Weights of a small GPT-style language model, trained from scratch on English Wikipedia.
Size: 10 layers, width 768.
Training: a variant of Adam for these matrices, 8089 steps.
Each number is 128 + 24 x the weight over its row's rms, rounded and kept within 0 to 255. Layers, rows and columns count from 0. The size above them is the row's rms in percent of the matrix's.

# layer 3 MLP down, 768x3072, rms 0.0285, rows 677-709, columns 2304-2399
size [106 100 100  99  98  97  99  94  99 100  96 102  94  99 101  99 101 100  98  98 102 102  97 100 100 100 102 102 100  99  99  99  97]
[[129  90 146 134 136 108 107 102 113 158 160  80 127 126 145 114 165 104 165 115 138  84  84 147 126 122 118 115 162 117 130 126 113  76  83 158 108 126 157 104 157 142 134 108 135 102 140 106  84 112 113 127 116 154 104 127 142 114 135 125 110 131 133 135 145 136 173 127 154 141  92 150 131 177 125 119 106 144 168 139  90 126  80 154 124 114 135 135 142 118  79 119 126 149 173 164]
 [133 118 143 136 126 133 179 104 168 117 155 104 120 120 139 130 118 133 147  96 135 137 166  85 116 150 132 138 114 159 150 157 130 114 156 153 117 121 134 179 139 134 116 126 136 133 136  99 123 116  79 150 129 154 143 139 129 123 139 126 135 152 119 170 119 136 112 160 106 123 140 135 111 162 119 151 122 117 119 118  94  74 156  74 108 126 129 146 115 127 157  91 106 135 111  94]
 [152 145 135 112 137 138 200 164 127 116 164 130  89  81 111 143 102 119 125 107 169 105 105 129 144 171 155 154 112  51 115 151 135 118 155 176 121 126 111 148 111 142 117  96 118 130 177 160 136  88 135 155 105 130 151 150 140 110 136 163 139 109 146 115 157 148 132 133 145 102 146  97 141 152 112 132 190 105 141 126 114 108 141 115 134 116 121 166 147 114 141 128 167 121  78 109]
 [123 172 108 111 129 135 123 150 134 108  92 150  85 147 132 113 145 143 127 109 116 112  95 138 104 122 106 111 109 149  90 137 110 121 134 122 105 126 141 121 114 132 165 149 127 134 115 146 137 106 114 155 146  81  92 125 105  91 133 112 115 136 124 128  96 109 120 155 127 127 118 149 130 116 129 122  40 139 124 113 120 120  53 107 161  95 135 110  81 122 133 110 171 103 146 132]
 [152 116 139 132 108 113  99 163 152 133 155 136 115 118 144 133 140 133 124 121 133 130 121 134 126 158 128 128 103 137 112 133 130 112 156 161 154 137 147 121  92 130 109 107 126  94 121  90 145 107 129 114 151 117 133 132 127 151 133  97 140 173 150 112 101 103 168 104 142 142  99 160 125 117 135 115 122 140 142 117 114 125 141 157 132 154 138 125 108 116 118  99  90 144  87  94]
 [ 93 152 173 147 123  94 117 137 122 110 122  99 145 131  67 114 124 143 110 123 119 124 112 162  84 104 102  91 155 152 130 150 105 111  88 119 111  96 104 126  64 115 116 108 125 121 111 120  98 117 142 125 166 106 142  97 142 152 138 128 121 115  89  96 136 153 107 101 127 156 118 140 134 106 113 129 123 149 162 122 142 135 159  99 133 112 159 178 139  98 137 121  89 153 119 131]
 [145 138 117 144 103 151 123 109  71 124 121 114  79 139 156 111  82 176 160 114 143 163  97 121 134 114 161 102 110  97 129  94  82  85 123 130 163 130 125 139  76 134 148 123 116 167 151 145 131  84  95 165 115  67 109 108 152 127 142 128 114 120 152 107 109 171 165 124 124 134 187 144 127 108 123 111 128  92 130 141 111 119 130 140 137 109 125  96 128 157 125 157 109 121 188 151]
 [137 156 152  56 110 122 122 162 136 102 107 159 165 156 130 135 155 144  76  88 120 149 116 101 130 140 134 135 110 162 103 139 143 125 106  74 109 115  92 130 140 158 146 133 124  88 110 115  91 123 114 120 149 106 116 151 148 117  93 131 134 125 106 144 142 101 132  88 102 126  93  98 117 114 123 145 123 149  81 124 163 130 147 134 122 112 141 156 142 153 136 121 122 176 117 125]
 [140 145 171 111 118  78 127 146  92 130 127 146 157 148 135 141  95 154  99 139  79 172 138 123  95 180 140 155 131 118 129 126 136 116 144 102 121 114  94 161 146  99 110 151  71 112 149 118 176 139 124 105 162 135 124  78 146 105  96 141  98 128 124 117 150 166 139 146 131 176 109 129  80 101 132 138 143  78 100 133 112 144 159 135 129 145 131 113 135 147 111 107 121 133 156 137]
 [159 118 120 123 126 147 150 122 129 131 102 147 106 148 120 107 119  95 124 118 105 143  83 132 173 149  93 151 133 108 102 107 124 139 103  90 122 116 113 169 125 156  96 104  94 152 116 102 163 140 107 139 108 142 139 144 123 118  99 152 137 160 113 157 198 100 128 111 120 147 134 132 130 140 127  97 171 129 157 134  98 123 133 132 110 123 142 136 104  95 134 153 123 116 136  89]
 [131 155 163 103 126 151 127 132 144 119 174 145 149 137 170 131 147 128 132 123 120 129 135 143 132 119 119 123 102 147 119 120 134 116 112 129 128 143 126  98 137 120 112 106 131 135 215 137 103 120 117 149 115 164 137 160 130 120 132 136 111 101 126 136 139 105 182 104 120 157 110 141 148 130 147 164 113 151 128 126 101 135 127 162 115  90 145 175 103 158 159 141 118 144 137 137]
 [109 142 129 157 160 104 172 139 134 158 105 122 130 165 155 150 112 119 118 121 161 162 142 137 142  81 129 115 126 158 103 147 170 168 110 126 123 162 130  87 107 141  93 155 112 122 114 137 154 132 144 123  93  94 113 161 155 149 144 138 128 122 141 154 175 157 104 119 139 138 141 116 135 136 150 129  99 109 136 145 152 156 111 139 117  89 106 181 144 110 141 153 115 112 128  96]
 [106 119 102 120 118 136 132 150 105 122 153 126  84  88 154 102 129 190 128 113 169 122 113 172 130 145 104 110 155 140 122 112 124 145 136 133 116 153 161 118 106 153 148 135 135  70 107 147 139  89 139 161 124 116 118 130 148 128 115 129 112 118 148 134 142 121 127 134  81 114 131 155 157 141  85 127 107 129 149 101 137 126 165 166  88 146 160  98 115 151 140 130 122 135 138 153]
 [187  70 111 113 129 138 109 149 131 106 148 145 123  89 174 111 181 130  78 130 145 155 130  88 105  97 130  99 190 140 126 115 153 127 123 134 124 119 115 126 167 114 130 115 108  92 111 127 141 108 141 124 136 172 160 166 151 141  97 137 121 111 129 135 113 143  89 155 154 155 126  89 134 116 121 139  98 143 150 136  91 127  83 121 122 115 129 155  96 153 110 123 113 146 124 136]
 [132  74 131 164 120 119 149 116 191 139 133 128 109  86 111 153  91 143 122 130 118 168 150 128 109 154 129 121 148 166 157 128 111 142 121 100  87 114 163 152 120 100 113 139 148 113 133 137 113 158 128 117 124 132  97 152 110 113 137 191 180 150 121  98 142 106 154 185 106 195 124 154 127 127  74 131 141 111 134 111 148 189 117 196 162 156 139 136 111 136 119 140 148 144 114 155]
 [144 134 162 118 145 105 139  89  89 133 120 154 136 106  98 118 114 130 164 145 179 107 124 149  98 165 161  84 113 123 164 139 151 129  93  74 113 121 128 162 124 110  90 162 151 165 109 157 136 124 146 147 144 118 122 112 128 127 146  67 156 143 163 111 117 103 140 179 132 182 125 112 172 127 170 167 166 115 151 127 135 144 140  74 159  94 142 131 124 115  96 128 108  99 112 133]
 [165 126  98 115 123 137 124 120  83 104 143 119  91 137 236 173 162 113 151 118 107 137 183 133 143 146  95 150  77 170 114 147 144 129 103 105 117  88 145  96 112  94 130 132  94 129  97 112 142 138 113 147 157 148 113 101 154 159 121 139 111 103 176 127 100 133 141 127 128 153 135  98 131 130 110 133 162 129 132 125 122 147  98 106 129 120 112 147 127 121 132  98 129  80 128 158]
 [125 141 113 130 149 117 129 113 126 127 139 114 140 143 127 130 103  96 191 127 124 134 110 134 101 140 119 124 141  90 123 143 144 126 140 120 172 171 154 147 114 113 147  93  97 173 137  94 111  87 134 104 107 144 172 100 108 145 100 137 109 138 123  80 111 125 155 151 124 157 113 176  78 101 151 137 111 159  90 149  95 153 147 118 102 111 120 146 110 127 109 172 140 132 137 178]
 [111  76 138 160  95 103 147 121 142 107 100 126 122 146  89  55 158 186 110 149 134 112 166 148 126 107 149  94  91 147  81 120 111 121 135 139 158 114 148 141 124 132  85 163 153 140 114 151 112 133 149 102  88 102 125 119 163 122 137 116 124 119 105 114 110 104 118 132 142 118 116  85 135 165 101 118  93 124 108 114  99 126  95 105 125 113 129 173 118 128 167 117 135 107 122 178]
 [147 107 127  89 108 135 101 137 163 130 101 121  98 108 117 140  99 134 124 117 122 128 193 107 103 114 110 121 140 171 118 159 135 110  92 146 135 145 124 104 123  94 155 119 115  76 158 155 107 132 142 122 149 133 157 179 105 116 148 103 134 123 115  88 113 118 161 151  78 137 111 126 105 138 122 155 113  91 169 157  93  92 189 121 116 152 100 176 168 104  97 128 125 135 147 114]
 [143 137 101 110 121 112 147 113 146 131 157 154 120  95  92 154 135 112  82 112 151 144 144  78 135 104  88 143 133 115 135 117  93 147 135 133 108 125  98  82 129 165 130 126  92  80 134 135 128 107 142  79 106 160  99 144 130 130 116 122 123 160 159 165 151 172 169 106 117  77 115 149 109 124 118 110 142 151 105 103 146 134 133 136 157 143 114  89 133 132 113 128 112 116 135 111]
 [102 130 110 114 135  86 149 128 155 129 138 143 119 133 142 125 148 158 149 135 130 146 173 106 135 116 160 152 100 162 174 135  97 117 119 140 156 149 130  81 169  96 123 152 134 141  96 138 116 190 144  95 139 111 119 141 117 122 116 171 155 144 122 149 149 139 153 190 114 117 103 143 159 140 140 102 145 170 118 145 101 114 127 108 153 110 148 143 149 135 104 150 156 154 132 115]
 [131 106 121 108 131 124 122 154 119 108 156 115 145 123 146 173 101 113 163 121 156 126 131 161 154 116  80 136 135 119 149 153 110 124 101 162  83 114 109 126 162 155 101 126 168  82 119 192 150 186 124 133 108 137 120 125 117 134 111 176 104 126 117 113 127 104 118 133  63 137 105 127 118 132 153 183 217 123 153 116 149 108 155 124 164  91 124 104 102 112 111 124 113 132 162 137]
 [ 99 133 128 124 118 155 143 119 173 123 125 103  81  88 137 118 101 173 132 170 108 148 125 167 147 145  92 186 116 105 113 154 158 116 125  99 146 127 133 182 116 182 129 150 162 120 110 158 147  75 137  90 154 137 127  75 122 119 108 154 101 120 153 148 116 105 131 100 115 120 126 136 127 170  91 111 152 125 148 149 124 121 118 101 173  82 111 156 104  85 172 165  95 119 131 159]
 [125 122 139 101 113 110 117 132 107 128 173  95 134 125 175 148 116 173 114 107 109 155  95 121 128 130 153 109  79 140 123 147 128 117 155 132 123  95 137  99 145 138 124 110 155 101  95  92  94 129 137 103 138 108 126 136 164 116 104 132 125  95  99 103 110 155 115 120 138 133 138 137 140 133 182 151  91 159 131 111 144 136  80 144 108 130 118 145 109 121 141  82  99 117 114  87]
 [132 119  87 115 121 136 126 143 131 196 165 139 143 166  69 142 134 102 145 194 155 138 172  99 123 170 104 152 111 125 113 120  95 126 135 131 121 128  97  94 118 105 106 142  80 138 106 141 116  88 135 151  76 143 162 157  82 127  80 145 143 133 122 123 118 132 102 131 156  93  87 101 116 117 114 160 148 173 174 101 109 160 123 100 128 154 120 153 130 115  97 136 143 138 132 121]
 [180 159 146  87 131  90 102 128  88 121 138 154 147 185 154 180 157 134 106 183 105 101 154 122 172  91 137 131 110 135 104 114 133 150 119 126 115 105 140 128 118 106 118 104  94 133  92 114  98 133 109 134  96 124 134 146  95 101 144 138 141 110 146 127 118 119 139 138 149  83 114 113 135  94 124 109 169 150  93 107 118 172 117 118 155 125 131 110 102 130 149 158 100 128 116 136]
 [ 94 111 131 116 101 157 163 159 133 138 128 142 109 104  69 135 120 109 124 155 100 149 136 116 116  92 148 146  99  91  79 150 155 120 136 144 119  85 175 146 119  91 122 138 162 158 127 155 141 140 144 105 130 125 125 134 125  96 143 147 144 123 136 147 127 171 126 145 129 138  78  88 108 149 111 111  89 113 155 122 137 127 126 110 137 143 127  76 169 122 110 117 139 140  75 115]
 [155 131 170 122 133 110 110 116 118  91  94  86 125 131 136 102 123 171 129 131 153 195  87 138 120 138 116 105 133 159 146 104 128 130  99 129 163  99 132 122 134 159 114 134 178 127 113 182 122 126 119 141 118 177 159 138 154 105 133  93  91 139 126 118 148  73 152 137 150 158 149 117 141 142 109 123 121 141 126 119 117 147 115 134 169 120 133 120 137 141 160 143 126 142 136 141]
 [142 139 141 197 125 114 122 163 142 148 103 125 159 116 131 132 106 154 184  88 174 129 147 113 107 131 133 138 130 166 135 116 128 120 178 147 165 115 140 106 165 163 121 127 139 117 177 107 165 140 145 108 123 109 115  79 108 112 144 120 140 125 129  88 142 110 111 107 129 115  88  93  91 151 121 131  88 118 140 103  78 108 141 113 170 138 153 136 128 166 137 101 108 113 137 116]
 [137 152 134 102 208 115 129 153 116 151 113 146 133 156 136 119 123 110 140 146 105 146  87  93 118 137 117 148 142 114 123 135 138  75  97 129 130 121  98  82 119 139 135 144  70 145  88 152  85 106 162 133  93 167 144 144 118 148 136 120 160 145 142 122 142 143 127 125  99 151 111 131  93 127 109  88 114 158 153 137 131 153 149 152 162 143 106 106 120 138 118 130 132 107  90 139]
 [124 167 123 148 104 136 136  75  98 156  93 149 134  96 127 151  97 106 118 131 140 135 155 151 126 128 147 135 138 108 120 133 186 153 154  98 126 157 144 130 149  61 130  95 125 165 111 126  91 134 153 129 154 132 144 123 120 119  85 137 157  90 151  89 117 149 165 165 119 100 107 160 113  99 113 135 166 150 182 136 122 116 146  84 127  74 121 130 126 129 189 132 149 178 127 136]
 [110 139 127 152 127 133 128 126 122  79  62 140 142  87 161  99 101 151 145 115 165 124 140 137 127 183  83 108 164 154 131 168 156  97 147 119 113 133 135 116 154 102  73 158 157 134 150 157 102 130 109 134 112 165  88 117 145 120 122 165 132 143 119 124 109 125 130 142 144  82 146 139 125  90 155 128 135 134 146 124 151 151 116 115 113 100 127 155 138 126  91 128  93 107 106 138]]